Weights of a small transformer language model.
Size: vocabulary 19644, 7.12M parameters.
Architecture: rotary positions, untied embeddings.
Training: a variant of Adam for these matrices, 3858 steps.
Each number is 128 + 24 x the weight over its row's rms, rounded and kept within 0 to 255. Layers, rows and columns count from 0. The size above them is the row's rms in percent of the matrix's.

# layer 8 MLP down (transposed), 320x128, rms 0.139, rows 34-42, columns 0-127
size [108 104  99  94 101 100  99  98 100]
[[ 88 123 141 118 113 136 100 116 125 160  70 119 151  65 107 107 120 103 167 107 109 113 113 128 105 131 122 119 133 155 165 147 193  59 121 133 103 128 134  99 121 113 148 149 145 109 160 133 105 139 152 139 119 122 152 119 112 118 111 162 122 109 124 168 130 160 158 116 168 139 119 172 143 161 125 127 153 142  92 139 111 140 148 123 102  98 197 102  87 146 104 114 109 129 177 113 134 146 136 119 137 118 134 161 156  91 153 155 154 137  82 126 138 139 140 135 163 117 149 111 117 154 126 120 112 139 124 131]
 [ 91 147 158  98 136 127 121 140  98 165 177 157 177 174 139 120  87 128 123 114 155 116 114 119 107 122 111  83 144 122 174 170 179 134 163 110 131  83 151  93 136 140 129 143 115  93 129 137 157 101 120 142 139 127 148 137 144 102 118 101 119 122 152 123 106 116 117 144 148 140 133 105 133 122 115 115 150  84 117 128 124 149 110 163 142 145 164 127 148 131 102 111 157  53 115 139 138 120  97 143  77 124 132 122 125  82 131 131 135 126  70 130  87 131 124 155  93 147 161 112 116 121 134 125 151 135 166 102]
 [141 103 114 119 140 120 113 173 139 103 123 156 113 147  94  94 113 146 142 155 107 110 127 135 131 148 200  99 130  96 149 159 160 121 137 134  91 150 111  97 127 115 133 132 128 156 141 134  66 127  98 137 158  99 159  87 125 161 152 115 106 117  95 117 150 130 130  62 107 123 158 109 136 120 165 141 156 160 145  75 169 118 155  94 150 107 114 136  76 161 107 135 147 135 136 116  91 113 129 126 114 141  96 156 127 109 113 122 130 141 133 152 144  96 145 119 125 104 116 119 159 153 134 103  95 120 176 116]
 [ 76 114 178 143 129 137 167  71 129 106 108 117 123 154 123 156 176 144 185 126 122 127 145 162 129  96 128  83 137 132 188 150 170 153 121 147  97 112 102 133 161 105 119 117  98 110 141 128 127 119 121  84 147 126 143 139 108 156 131  84 110 125 151 140 127 150 138 106 116 123 169 133 147 136 132 131  83 129 134 112 149 119 127 102  84 125  85 137 111 145 154 150 173  88 124 124  86 114 124  96 102 102 149 108 135 154 147 132 142 132 151 126 100 121 151 115 109 110 168 134 132 112 165 166 154 134 148 132]
 [123 145 148 147 119 142  99 121 108  98 151 151 120 134 143 116 156 124 114 105 165 121 101 105  89 137 149  95 142 104 138 150  91 144 113 119 121 115 143 151 137 176 144 122  88 136 118 124 148  67 133 143 140 141 139 124 134 111 128 150 112 115 127 126  89 144 175 132 166 160  89 157  68 169 114 142 169  77 148 135 112 145 146 151 156 107 110 128 110 134 137 146 100 111 139 133 131 145 119 129  98 151  95 126 130 229 108 132 151 151 143 113 127  87 137 135 138  98 106 136 105 142 155 132 147 169 108 138]
 [110 135 149 123  69 152 127  96 138 147 103  99 159 128 154 138 151 102 121 112 171 146 123 124 126 107 114 172  71 143 115 182 134 127 155 134 129 124 152 133 145 151 130 170 139 159 117 143 134 161 147 163 146 100  93 128 103 140 142  90 119 147 183 155 121 173 142 170 106 109 153  82 124 145 118 187 129 106 100 184 136 135 145 142 118 115  93 117 137 112 141 118 139 135 151 132 109 147 148 140 179 150 130 151 126 113 173 114 119 125 138 167 116 135 115 142 144  99 121 116 120  96 160 143  96 125 140 148]
 [ 96 155 112 138 139 135 120 110 179 112  97 122  75 101 110 127 117 149 152 129 105 126  98 119 130 141 141 117 105 251 159 141 131  74 105 117 136 122  90 155 162 128 136 126 103 121  88 154 118 140 156 112 156 135 157 134 107 143 122 117 118 119  96 138 123 150 131 103  97 142  93 142 111 148 145 128 123  86 166 141 146 133 162 142 103 114 107 134 112 132 131 112 106 134 134  98  83 112  99 127 134 130 160 131 115 119 107 121 145 119 135 123 145 132 120 100 129 188  99 137 128 139 154  90 119 105 165 138]
 [ 99 165 158 128 133 143 102 110 126 152 119 117 130 128 119 180 165 111 128 119 118 105  58 131 164 120 117 133 139 179 102 111  96 157 115 123 104 171 125 115  88  88 177 155 117 145  92 123 154 114 114 152 126  94 121 131 116 111 102 147  84 145  92 111 143 131  90 136 115 126 132 109 134 141 134 141 124  97 158 124 116 129 102 139 148 160 129 110 140 127 101 168 161 118 124 126 145 138 110  94 125 177 151 141  98 204 113 129 136 138 134  75 109 148 139 135 135 126 125 148 123  99 103 103 152 139 174 130]
 [132 113 102 125 110 140 161 127 145 142 129 156 108 119 136 133 102 146 104 124 110 142 139 133 143 124 142  84 134  44 166  92 124 169 117 104 100 135 147  98 106 129 129 132 115 139 155 134 123 155 124 135 119  84 125 125 172 143 133 144 176 125  89 126 117 166 128  97 182 164  95 151 117 113 104  80 147 114 146 119 152 124 135 142 136 141 102 132  99 150 107 126  81 155  73 125 123  96  80 133 144 140 134 156 148  93 117 154 135 142 159 168 134 146 120 148 134  71 129 103 135 132 123 103 105  92 113 104]]
# layer 8 MLP gate, 320x128, rms 0.144, rows 35-42, columns 0-127
size [ 87  95  96  98  86 102 102 104]
[[163 126 126 134 112 141 152 150 158 151  83 104 107  80 131 166 109 125 119 152 146 192 147 157  98 126 131 143 147 117  96 140 101 185 113 124 148 112 177 143 151 127 149  90 135 121 143 111 131 152 157 152 100 127 122 135 193 118  98 165 107 169 146 141 154 137 138 124 100 141  97 127 107 144 131 138 151 129  84 122 140 104 100 100 132 136 107 103 121  81 148 134 151 137  86  94  93 176  88 112 153 127 138 150 141 143 135 115 136 109 157 157 126  98 135 105 126 127 140 158 125 132  78 128 119 114 143 132]
 [148  99 143 130 112 150 131 117 120 140  92 108 115 158 148 158 106 131 126 148 181 145 135 124  96 124 163 142 131 102 107 173 111 138 134 180 111 112 157 143 169 117 148 139 158 113  96 128  83 124 150 146 152  98  85 164  99 105 114 139 144  89 102 123 139 147 137 185 127 145 168 134 126 167 169 137 154 129  74 143 158 143 115  64 163 107 119 100 144 115 135 141 117 179 111 150 134 156 132 137 144 131 136 174 126 133 107 113 137 127 138 149 112  90 123 106 146 146  94 159 139 132 156 148 111 137 117 148]
 [ 93 195 158 102 135 145  85 146 122 145 161 103 108 159  96 108 124 140 128 133 126 160  79 121 122 125 132 109 150 135 135 184 118 108 164 114  89 169 148 131 129 136 152 157 142 123 133 147 149 147 147 119  97 144 140  80 175 152 109 134 118 111 145 125 125 100 125  84 115 129 121 150 108 132 125 140 163 142 131 139 119 171 147 144 122 137 130 147 100  85 181 140 118 107 112 104 131 177 108  93 119  78 114 117 154 112 141 115 188 127 143 130 151 178 121 100 150 127 159 120 108 132 114 133 145 112 135 106]
 [129 133 135 154 111 146 101  94 139 142  77 156 150 128 130 126 126 129 110 152 119 133 110 111 131 138 110 123 178 131 123 107 152 116 151  97 150 116 145  94 172  99 143 128 140 147 133 146 105 139 140 109 138 161 146 100  98 123 108 138 181 135  62 127 136 101 140  83 112 143 119 123 158 106 147 140 164 163 113 151 107 140 145 137  78 178 126 152 160 107  96  90 122 127 176 180  98 113  96 108 132  93 148 133 135 116 172 119 148 104 124 120 127 150 106 106 128 113 153 103 113 109  66 128 137 150 158 114]
 [ 87  93 115  87 103 161 147 115 147 163 141  99  92 127 138 137 127 145 140 121 128 114 102  85 108 148 128 164 130 139  72 161 112 111 165 148 108 125 123 116 158 159 114 171 158 188 121 111 108 126 153 122 123 127  91 141 127 145 123 171 114 181 138  55  98 170 125 115 120 128 132 129 116 149 153 153 169 151 126 136 127 149 115 109 126 141 135 127  93  94 128 133 118 152 129 104 108 120 137 135 112 161 104 150 128 153 145 116 127  71 141 128 141 104  98 118 124 101  77 171 137 113 136 136 116 126 134 163]
 [120 130 127 118 105 163 138 123 185 128 129 116 169 122 145 119 137 138  77  78  51 116 110 134 115 133  94 131 156 130 132  80 114 151 132 143 143 149  93 126 129 123 164 121 136  76  92  77 150 146 108  92 108 144 160 141  79 119 135 171 143 168 139 136 120 133 152 100 139 129 142 116 148 148 140 136 135 124 163 140  90 127 116 126 151 147 127 139 104 162 126 139 112  76 168 140 115 140 155  97 125 117 142 133 144 185 132  98 149 142 114 126 168 123 133 118 114 116 150 111 119  92 143  98 119 148  90 119]
 [129 117 124  85  89 144 112 118 119 128 101 137 142  68 129 122 139 108 133 110 120 115 159 107 166 115  93  80 118 121 120 126 152 127  54  88 118  97 114 123 124 146 157 145 128 133 127 101 102 169 131  93 147 132  89 135 127 139 167 163 146 143 127 130 103 142 162  56 132 170 159 135 111 153 155 124 153 123  81 125 170 150  85 155 100 118 121  83 131 113 130 128 142 117 144 150 130 139 100 110 112 137 159 142 141 121 115 112 132  94 123 122 151  96 107 159 152 138 110 169 122 146 131 153 121 107 125  89]
 [141 121 131 168 103 128 145 144 140 126 139 143 118 140 133 114 106  90 100 164 148 108  92  82 177 144 172 127 178 136 174 163 107 126 163 133 175 131 130 120 115 135 110 134 175 111 178 114 136  84 120 130 150  83  79  96  99 116 135 118 109 137 123 113 152 154 123 109 127  93 126 150 123 150 146  91 136 134 147 113 131 174 121  93 123 137 126  85  96 134 115 138 129 128 131 113 114 142 122 144 136  95 136 145 123 153 148 105 167 105 153 149 161 151 104 128 149  99 130 117 132  99 114 127 121 146  82  64]]
# layer 8 MLP up, 320x128, rms 0.142, rows 35-42, columns 0-127
size [ 97 100  92  96 101 105 102 102]
[[116 110 164 116 114 103 125 158 145 118 160  93 115 125 136 155 151  97 149  86 115 130 124 118 162 124 130  92 149  92 133  95 167 106 150 130 141  79 131 104 141 172 149 173  88 136 169 130 129 140 142 145 114 146 178 105 143  79 146 125 148 119 155 110 152 120  94 134 186 140  91  89 123 170 163 126 118 118 112  99 125 123 129 173 134 132 150 127 128 133 139 121  95  84 116 102 115 133 127  82  87 141 110 135 136  99 153 151 136 118 126 142  98 128 129 128 163 121 170  99 126 145 137 153  80 148 145 121]
 [116 114 144  77  75 121 135 112 154 130 143 105 122 141 134 104 147 147 126 149 105 104 105 165  82 127 133 158 117 134 138 128 148 132 122 130 133 129 118 132 127 141 102 127 172 121 156  89  97 130 124 141 117 105 132 134  95 128 138 152  71 153  88 116 150 103 114 134 109 144 131 167  99 100 136 105 122 140 131 129 163 174  97 139 128 140  60 150 129 100 101 154 102 154 151 110  81 122 106 165 132 191 137 120 123 124 127 119 142 184 111 130 121 150 139  90 153 130 158 163 117 132  99 126  96  66 112 123]
 [143 112 109 126  82 123 152 115 185 137 162 149 132 161 103 126 126 152 133  93 125 122 128 145 120  96 125 124 182 142 151 107 132 127  70 110 106 137 126 161 133 140  90 146 139 153 116 126 132  83 141 179 135 154 119  99 131 124 133 145  77 131 117 115 110 131 130 100 123 139  91  94 144 155 168 143 112 132 131 111 137 163 151  83 120 101 106 102 168 150 100 115  89 131 104 108  94  92 150 154 157 138 146 146  90 117 136 141 104 121 130 121 100 105 110 184 138 130 157 169 131 120 114 171 170 113 118 149]
 [ 79 111 158 132 164 130  92 117 122 104 131  95 124 121 108 122 115  96 136 116 119 144 102 122 140 107 183 110  99 138 188 123 141 107  98  80 111 118 163 127 135 146  73 175 147 121 111 102 154 106 126 123 143 112 171 105 146 115 151 160 104 140 157 129 121 147  80 178 148 108 113 140 140 142 110 132 158 155 138 127 129  93 158 143 103 133 154 131 165 132 185 121 154 128 121 148  94 150 108 133 137 124  90 143 103 139 151 129  75 155 113 100 136 111 150 133 128 126 123  94 127 119 140  85 114 127 128 174]
 [148 129 106  80 123 137 123 100 132 168 109 122 143 124 166  85 152 106  86 122 136 170 107 146 155 128 132 103 146 142 170 152 126 169 115 130 152 139 109 123 106 141 135  61 122  98 115 122 115 159 116  89 225  95 115 111 139 162 103 127 118 108 101 167 145 130 168 113 111 126 136 121 139 136 115 143  90 134 110 160 118 123 120 149 126  83 163  87 110 113 138 108 147 123 104 138 133 111 136 157 160 123 129 162 109 139 118 134 185 145 141 113 150 162 152 122 111 111 127 142 119 113 128 131 104 115 115 153]
 [ 80 132 104 151 120 143 137 137  74 155  95 106 125 110 123 112 122  85 192 104 138 102 149 138 150 155 137 140  85 138 138 127 148 112 112  88  75 141 149 120  97 170  89 115 126 119  91 132 109 162  97 103 137 129  85 151 131 114 144 147 114  90 124 150 136 153 105 102 114 148 155 128 117 128 168 136 132 130 104 175 132 173 154 126  94 138 142 167 129 123 117 110 128 155 106  92 102 147 144 167 170 129 146 108 123 122 129 178 158  98 142 128  98 130 135 123 148 132 112 154 151 148 133 114 155 144 143  93]
 [137 122 133 127 154 103 140 109 160 100 130 155  63 190 106 129 122 172  89 124  83 182 123 129 122 121 139 136 122 100 131 155 159 111 149 134 121 136 121 118  87 104  85 142  99 128 136 154 113 107 138 147 137 109 173 135 114 160 122 109  97 142  90 134 121  94  86 162 117  85 133 146 130 129 162 142  95 126 146 168  85 111 192 147 152 134 133 153  95 122 105 134 138 113 111 148 154 112 127 145 169 130 143 125  99 158 145 127 113 154 118 138 120 104 171 142 130 126 157 134 103 139 144 155 153 104 112 147]
 [141 170 133 173  76 121 136 117 154 178 134 127 138 135 116 116 107 112 155 187 115 138  82 107 126 119 119 118 155 124 147 125  64 128 145 140 153 185 178 122 123 101 150 116 167  92 161 141 124  79 136  96 168 111 107 142 123 163 133 145 107 130 152  96 134 138 131 122 119 131  96  97  98 135 132 112 112 113  98 125 115 137 129 131 138 162 125 136 146 113 137 134 115 149 149 145 168 116 131  94  99 151  95 102 115 106 147  83 147  93 156 131 135  92 113 142 143 140 178 108  90 138 144 109 126 154 142 133]]